Each number is 500 + 40 x the weight over its row's rms, rounded and kept within 0 to 999. Layers, rows and columns count from 0. Numbers have three digits each. The size before them is the row's rms in percent of the matrix's.

# up: layer 8 MLP up, 192x64, rms 0.465, rows 79-109, columns 0-63
# down: layer 8 MLP down (transposed), 192x64, rms 0.457, rows 79-109, columns 0-63
# gate: layer 8 MLP gate, 192x64, rms 0.44, rows 80-110, columns 0-63
up79 099:504439537470523502507568569475457520476527408498481530510499418520507515481467445437503493471550473468501445492478523529542475495507554503537479523508517451450561614532507470495525581472562554
down79 098:519456484448472569587506550481500492499511510577554568609417531485508547488543468528520511551487586489559511566464551535523516471493519545502441532510504535500460521488503479480521517516491444
gate80 100:498434494469522446463483564498434486484556421531516479500458520491465541452530420554492512530523438432555581570521506467540452496520501507496536550480498498520431522560554563518501544507532494
up80 104:491497479522493537479478530500576554454505465474505495525447469586571447496465553513522548522462521566595490503529510453470506519432476505532531524495451437575492497500417461488535465549442542
down80 098:551412455543443495481486480462552510484459432517561578515524482495461538514435534501504479520516442456492430458498474523474503560500483527438467587587486569522474526502435505524488492479466512
gate81 094:472520512539542502528615430503566560481535470499516479516507498462511503494529486546479493434568493504540530586535449539525573523516600542495423470463486509500491433496480542488487453513492460
up81 103:492530501394459449474522523503479470494432494464507512492513468502498448526536526451509512466468539471482445492612429582508554456516458477461523430531528497474537533467567481493484557535519570
down81 106:480549447442496453449552483531534455539450484500492479464523425442467482481573468461528493476498526488525440503520508444515483468530524520486518380468496428448471408529491473498447453474549499
gate82 093:481497489526473486514516614468495498491553447493504508466423521520529554586526483541504540400469477472475472475464486493562513501459594492505454548437494544501516509545540501441522580474519523
up82 094:560540544504452518563504462540543534541471543507485481505584519528524558494522527525481570477511524597458495471509494454421451508553496449514527520514538458511434518563465507570483457554437494
down82 086:504521490497545505474501464449490487509583551508467519577438465569511467460524499456471442509444479503484495435475512459520544537497427522394448504580488496485569569506507528471528538542548513
gate83 092:536529436534505522483531461532485558437418411469574448466460478521421467425494458417508568522457523484463493457510482519483522473491496506494464469491477458555440508578489537519515502536503503
up83 093:482458517482520556505461514552512477510552540531466437429469460512532496526444481474551465490409526471410499527476437490447487530456475516502511480442493480502428516469472571427561489567492551
down83 095:440429519492561456424510486431595511479567514446436593501556498465532514509535504541497478506537420473494498447483574521493480517525511495485460500491438473514522489526533445480440467476531514
gate84 097:550542435511462505494483514466556449487551567517552544454487504505522430477499556601494555503538467430571477430512485475520475473521569543468504575466487483491581497497505516551496501528538491
up84 103:485518482520455500516537508554454538445513482436470552506518434482495492497453486550460507524504522466482501516512475557615453563538470497543485579501455442468440584480548504475474425439473497
down84 098:497460495524505507503518534523511534504446509445490461472486552499447509410501507558526472543496490432537496535428548424510418470544564505455469504554501532448555517578533526561557536437496485
gate85 107:506591455443516516451479509469514550531462471549406501551507441487493537572485459487417467433510497553449462437422537517486497468487495494438444457478500525499497535499553528545524457499486518
up85 105:492492395559518439490435517548512514540531505459462560496564456493507557511496469570498488583552511511498505469483539491524437514538555533520574447593510554486495448500495499545472524530474475
down85 096:460513530491451556492567477416488445402450516454504497490495442505452447536519471483506477473490562443429517501436504529486505528452486567514500462440483416529526522486444527536484499475569523
gate86 105:494542526440511433511477535487508464481515476574477512461513475562437445478434561544433490520473543520545379518462528477474531482533551544485442559515464504499506473517505531487471438577525512
up86 104:477539510504485517523505522520467394498468516486532462534499440552501484522465519466438552555464483525552508483567568497479510497531469469423589520518456454570552488522440565502433502502565484
down86 102:477506500499495460502463529425473508526448407486509476588542458528486527435551467554520514477578573525406479496498415511543487479526510480507482502513484538461441489569563455490478523539522484
gate87 094:544497558554529473483545461510509496512550492498511530474531531543489493438439459531486546523534605495482490467522530464442626473511440517470548523451578481485543499453471480516534453465443476
up87 100:453438510586521511510414582532459532538453544513517510535472449510443574538422487493475494483425511467463520500517526448530516497517515478424492522502490437496525472447466406472492484545503509
down87 099:454490462579474456484505504568516480458451436483444468569509495542508512478513535422542457456521529473538494550518493529444521500489614504433485489504503547525437545555517537476468433505455525
gate88 096:556506536519529465472445521463492535529511479474530543394498482489453551564529492468446434541612468409453546490557487554532473532457497512489449516453508484510540516509448456531497518511478476
up88 102:477518503501501575482464471529481551484502449560449481525559511473602528499490470548535478489537465506542580491543501540434490486522532528552536504498511463369532436539503493475507479531425479
down88 100:466549481492566483487491455547480487500563500577447457491527510441459463476520459486566518471433445451493557522459517552469422454503508525474517479517480501402480590491516525530450553522455494
gate89 105:524479512524443477450472470495500545420500494531513529503514461417449553493453498485539544494441494478549544507487508509510488482543431428493575487482511585575540437544478445496540421484456467
up89 106:532573439508481525478441494504460548474504493465551483541553512449425464450508454438476463466481524514502562475591511480529468462428423475497510519486458514551460432527435427481471483515509496
down89 112:448502504516496487439446513564567486549552493510508570510517476482464468530479496497568448548409516440495490542469499522480481503470513484484506482521548487581452510455465539440576549508610497
gate90 091:477448562541569528469482455480517410493567498537497531543560478451537465555440545512454567418534467448525555543488502502547496486487535493573469530506494462480530494515499407480515501496508457
up90 089:496481489532534512523514459560458461496577589450527495391540524497486567502428501439488520434487481517497558503486510475502475543523531501588477482495570504520503429443502491453498466453554524
down90 099:492458487464468459499569528511461502477537463495507496412480489610466578469546531510555515537475427552572458495442488498494551438517531477516491447510457529544506470546534477566511469499479439
gate91 098:499533602591487495416491439536447513453500502461598482515525496471503561454501520483491585492474433481512566448467488492428485471507517492445483484472525448501515524497463536516505550483442493
up91 097:488534474489451546567471456528512460527489459512523471498462503512429522456531508427520489529521587480474540478435541460479469548472510504589503459427506611516460513496515491536559521517473424
down91 098:484460462525558544459479507549540425530504487508481479554474482513484565504472525518559509544479467558452612463551523497496523502487574467526440453503499495549561514530576529454561561510475460
gate92 101:483457516472574480508518433526477507458469487516521527509563499514475535505485375519495493529419453496544523531549504510512514551507554474451516485500395559498487523445472518466476586470575480
up92 108:466469553516445522414435507493525471427453523522497497450493533459500530510488520517507501498475510455527534442556535449426553565486533558505478467504477502546578414490513473576490531484422527
down92 111:494544540551471458506484444484562521528539464447458523457534533467502504468514503545498531514511494530482612490480563508470532480498527511516524425536524563496474467536502426600531474493595564
gate93 082:517451506515524513478524502434524591456541512456543400509475470539424587456466474519479483480501513577508549550477441538458521409492542502537549468552538487500527456518504481465529504488468524
up93 093:483495487515429589459494518538556534474500514415511541432470433466480514601446494531441510523512478518553440476512426486439520513467480506450473482500548498494529438514490527486537510572541538
down93 086:552509463484492455551576489501450520485474540454517522483535517492551474525444551504551496430533527486502542501491562586440460544531480504532580542477485445482508603483557491451476486538497566
gate94 094:507485447418542541538545524566479519493517493463454503498493425555501468524479534485472535510459544480546417613487517497502578549471497443470423475557512470520495549511465493483486539458543465
up94 105:474471496470526562533519494533479511489452507425472459494509552543500514452480445585558479431404506519460547470498551539469485571508399489515508436438491488476496505488452533476456514492434524
down94 099:426451522381522474483555531475514526479471552480418464422488505495525482491485541448514528505556490531557512534477452470479446545520551525537589516506535471559535511453474514474494459468543463
gate95 103:494453418520484504534439421448514500485518497479602488543433555488507537514474437498568567470492515504554527524470471487535558432458528550521454441497477533489522528497571445465535492481524484
up95 099:506489510505461531469464524441478479470491511517486510490500442479491551464430532427410560531484521530516581452416519502444493502550553460487477491553538539485442584441487486544532418491511506
down95 101:463513518472483505575525602456419550506527457561449527511488491570474532492542560496537505465500492571559471503457551475488488472541470423526491516502436456445490502473546486456416505514528504
gate96 109:572471539541476469490495514603539555485527479553516568541451524527530544472507513507472506475491542448526517600501555509584513500591505535456499527562476463556508555468509486432517497488510504
up96 109:472529459448539479532481482462502466534483469452492526405571618482514543520449411535513508510529468499517521499460512494451446514494435503543541492479530481472477505546539447461590483476460550
down96 107:496445441506491535414531546494470465495429528507465498486488470479463515530352492537527529515445479479468433498425498513482469506508441547480440536503504437523470485503431521478523567488466521
gate97 107:443453396518499424481457506511437536508471548457533497446519469425532479488489482480478490510487510508488500516415587482518487539623499483521521462542516546550518489524464469488551478551495544
up97 103:511518446506543500486538477527496451508535578585552488536600438468570468498475513479503474506510476512459518492471543449495528506498500461544522511587538517493466467471391518426507472567541484
down97 104:458509466568504465478519549540454503534515528405506489534474471414504529488504480494528455436446447456467472539513556530483561473522533575481504490522452566511537502544580476534496489501447586
gate98 106:500508446471603523555523487524493484543458501511531534433502546526515478445507497571504530464442560509488487495502480517467500517550441609562492481437468511526461581493468465509499469540420541
up98 100:466532514526477471502497474536433487441469489479493611557420544482511477484489516572481461465540472454509546501500440535471551488499469571428500525553471469469486554496550553541465504411491479
down98 096:589499508521577464516504596515484490507496500505469481532462506548497546479470498527587476436428537497576575416474487517474504513487478535581533465537493547496492515529557467504494536492447446
gate99 098:544438430529498451481529503550479510468536430580518521538497480551554616496543480507495457522477583530482549456521498508507522507560501471499517441520467468471470484441505568493486482536586504
up99 101:424550471482548484543505521516545470510645556456528430562490558538506466509498489573561560517464500508527492496483535489492497494491461446515503478523479539502528500540509405495535429514479499
down99 100:538492527527525415515551420490489551494552506441525468497533463485427515523542445529559441534487487518572498491582518569502475515494516521483516469527538519500531518517384450454483460493436494
gate100 102:564506452520461494564524501540503474490522554484512484490492481517536475533443525493545513553416535545501573496520486548518482390443514527493466547541546514378494487451423492465480497482495463
up100 103:515484572454529504518447513483499463473454536534561528513523509479557581501474545552485398525534539452443491492572431464463429490481577513498526529489508517452543454520491542529526566518487458
down100 096:548450545465495428490565523575531547557503511465431474468509531472498464494525535564558488477492505524583478543526524510519521447540452433515448492533550449494500539489414567531522547496514539
gate101 099:448533489525469453459510472458437463521515463530473474531497372469458578487475537519393409457474544526456472496506543463458507518500444524489476493500483542513526486468530496545438527485454474
up101 102:468446433511518484510344462536485439546482518480571487442484537523511531484497508489507461449553531492498480536516523563501574477507465535560415479483496463526453438499474473530507515497530526
down101 110:473434530461545492403490554498445502489499553494468457542483565412528507591511485460452541484472496461485498488456493500502433546494505432534511506571436468516452508475519542485504571449518467
gate102 100:473563410460448582451501466565455554572497489488435535516538492427440524520560479561519482501467424497474497487493486508506464540556540554481484453492464491445477544496538462513453485500465490
up102 100:578477478463529611548475530539555478516500526564477437464542518373485497466470480517498523470512453480487474503456522531542465480520525487497452471524572468491531544491556556538528469494487434
down102 100:498516443502481441511559460584472518432409487475541485552524484493488482538567531445507516566558532562573487447528560559483506577526523482482450507537495514522487446523463513485494530450465507
gate103 106:549425465495545461508434481472481460469529471514494492502484391544440441480418513457549520589510474512547455467540507513453503390553503466523487500542510470498508509449513457508483514482467458
up103 098:535491454457551482452517451508481513521577567459470532460437430518480473512497540563454504473544463467515483474500492523576513544476545511490590502567470437489449494474481509602466514461545491
down103 102:548465451576469456517510471439460496495449441514484426505507542468493490486472475471556526481449478483466504492526508539509492525484531590509498489549479477486459507522405580604455525417509474
gate104 097:513521501571517519477485469463495517469450470480487462444573516481454516475491526475500473503450442475524488515568548535455416531454477465517444514476382483455508525496478548518505491503608416
up104 098:539475479509459471540528526520582545512400497503512456428512478497508545486444549492561486480463495492479544455541422581490541478443552445417529514518447462473490518482481491477510436496538447
down104 093:520555481497563516508593570538506444500470485486438520543471498565467543518549450515568458517471533514414443517472470478536453549496514472511505470542527431441511538491474542521514532525406492
gate105 097:499524429522507534408500431594530505470541461476505502441531471490448454474479479499488468517521479574524527523503576439526520535489515448511483483450554462508457514501455495522566520389522463
up105 094:537524490483510545585504493486476497534589483516528514497539482440538545465513502507513594425579500540483550421474489509476469513417433485486436562517502487542465433555523466522484533485513497
down105 104:529568541516496439508532530522485471476485500543557488435491505464457486504533495533481474476508505475500575476510574471492508449419533506566426477513504524481431582459455506401527510536574546
gate106 101:421486410563506480505484521461488528471548543481503503459496508512565541511498490546495473459427597512508592555533545446486481464461457484523496483577544455509510521448444479538525559510506528
up106 094:570464516489452497502597530539534485460523525500473524507496465532541553567376525494467463522566564487521541543511502526508455494541551526486523530499575529490489489498516465508551470427495418
down106 103:503497424506495519527519513440442425502534517524497485416498430482442464504544583555525503517544541399429503436504460513504516524466481501431517468463488524553433533517541502538517456482485486
gate107 095:448481479450438511555478527541498471553517539469541481526423425514494464528543493495485503489491484443428459468478501575518483482599530540576512570560541506515528518459493572536479513535488446
up107 094:489399502514477543538517514447550481538432499509545513415485497481482485506515469568440571491475536476540476611475494464542536426486547537485550520521509451510501522474485559453487476550450519
down107 090:419486531489517503516525543458478520502521475478525461549570439556487530475508479535462509597475547495459483447559463507552497531540519516493425555552556473520487551397495518488576477490530538
gate108 094:475438456518476448505416531511513512487506556492543600522507491578504494530482496449513498561460452504515515461504516567524439495508480518531482452557499441516520558495458405534477537593535502
up108 093:497446510532485484401484537491418526484518516450567497501470453502506559523456474469527452504476478465495484541456488455484506491397482446529541415470567516509486520537466508471578537497415523
down108 098:443528525512526472502466572469480486509350544495439496480526543558499496519429522538494484482488530532504437502480483450496546504459523545495466500409521595523488542555446527490500515527509467
gate109 094:470516482484511422462492426501503473559528543499482485569472456514500422519476413554488523477478471541445507510439503512425504513501526457568510562513504439467443490553532450457431533544463533
up109 094:548524558493494555474528551415572495526515453510485484510511442463471488541429490476474468494528513527479499497475480483473420407460542545471543597519500571520516558488472537558503539458460533
down109 094:496456399488528486494484563511497531456516590513471574463522574440547454476500484515532556507567508493421511504553522434525452494481454504504469524483498479557590472447506488499489449511533472
gate110 092:586443444426474495536516480497448500402476504563517495529593518487452535543545420468459508467499479534601495548495488509453447526466504525489482494478506526460544525521546513464497452503532521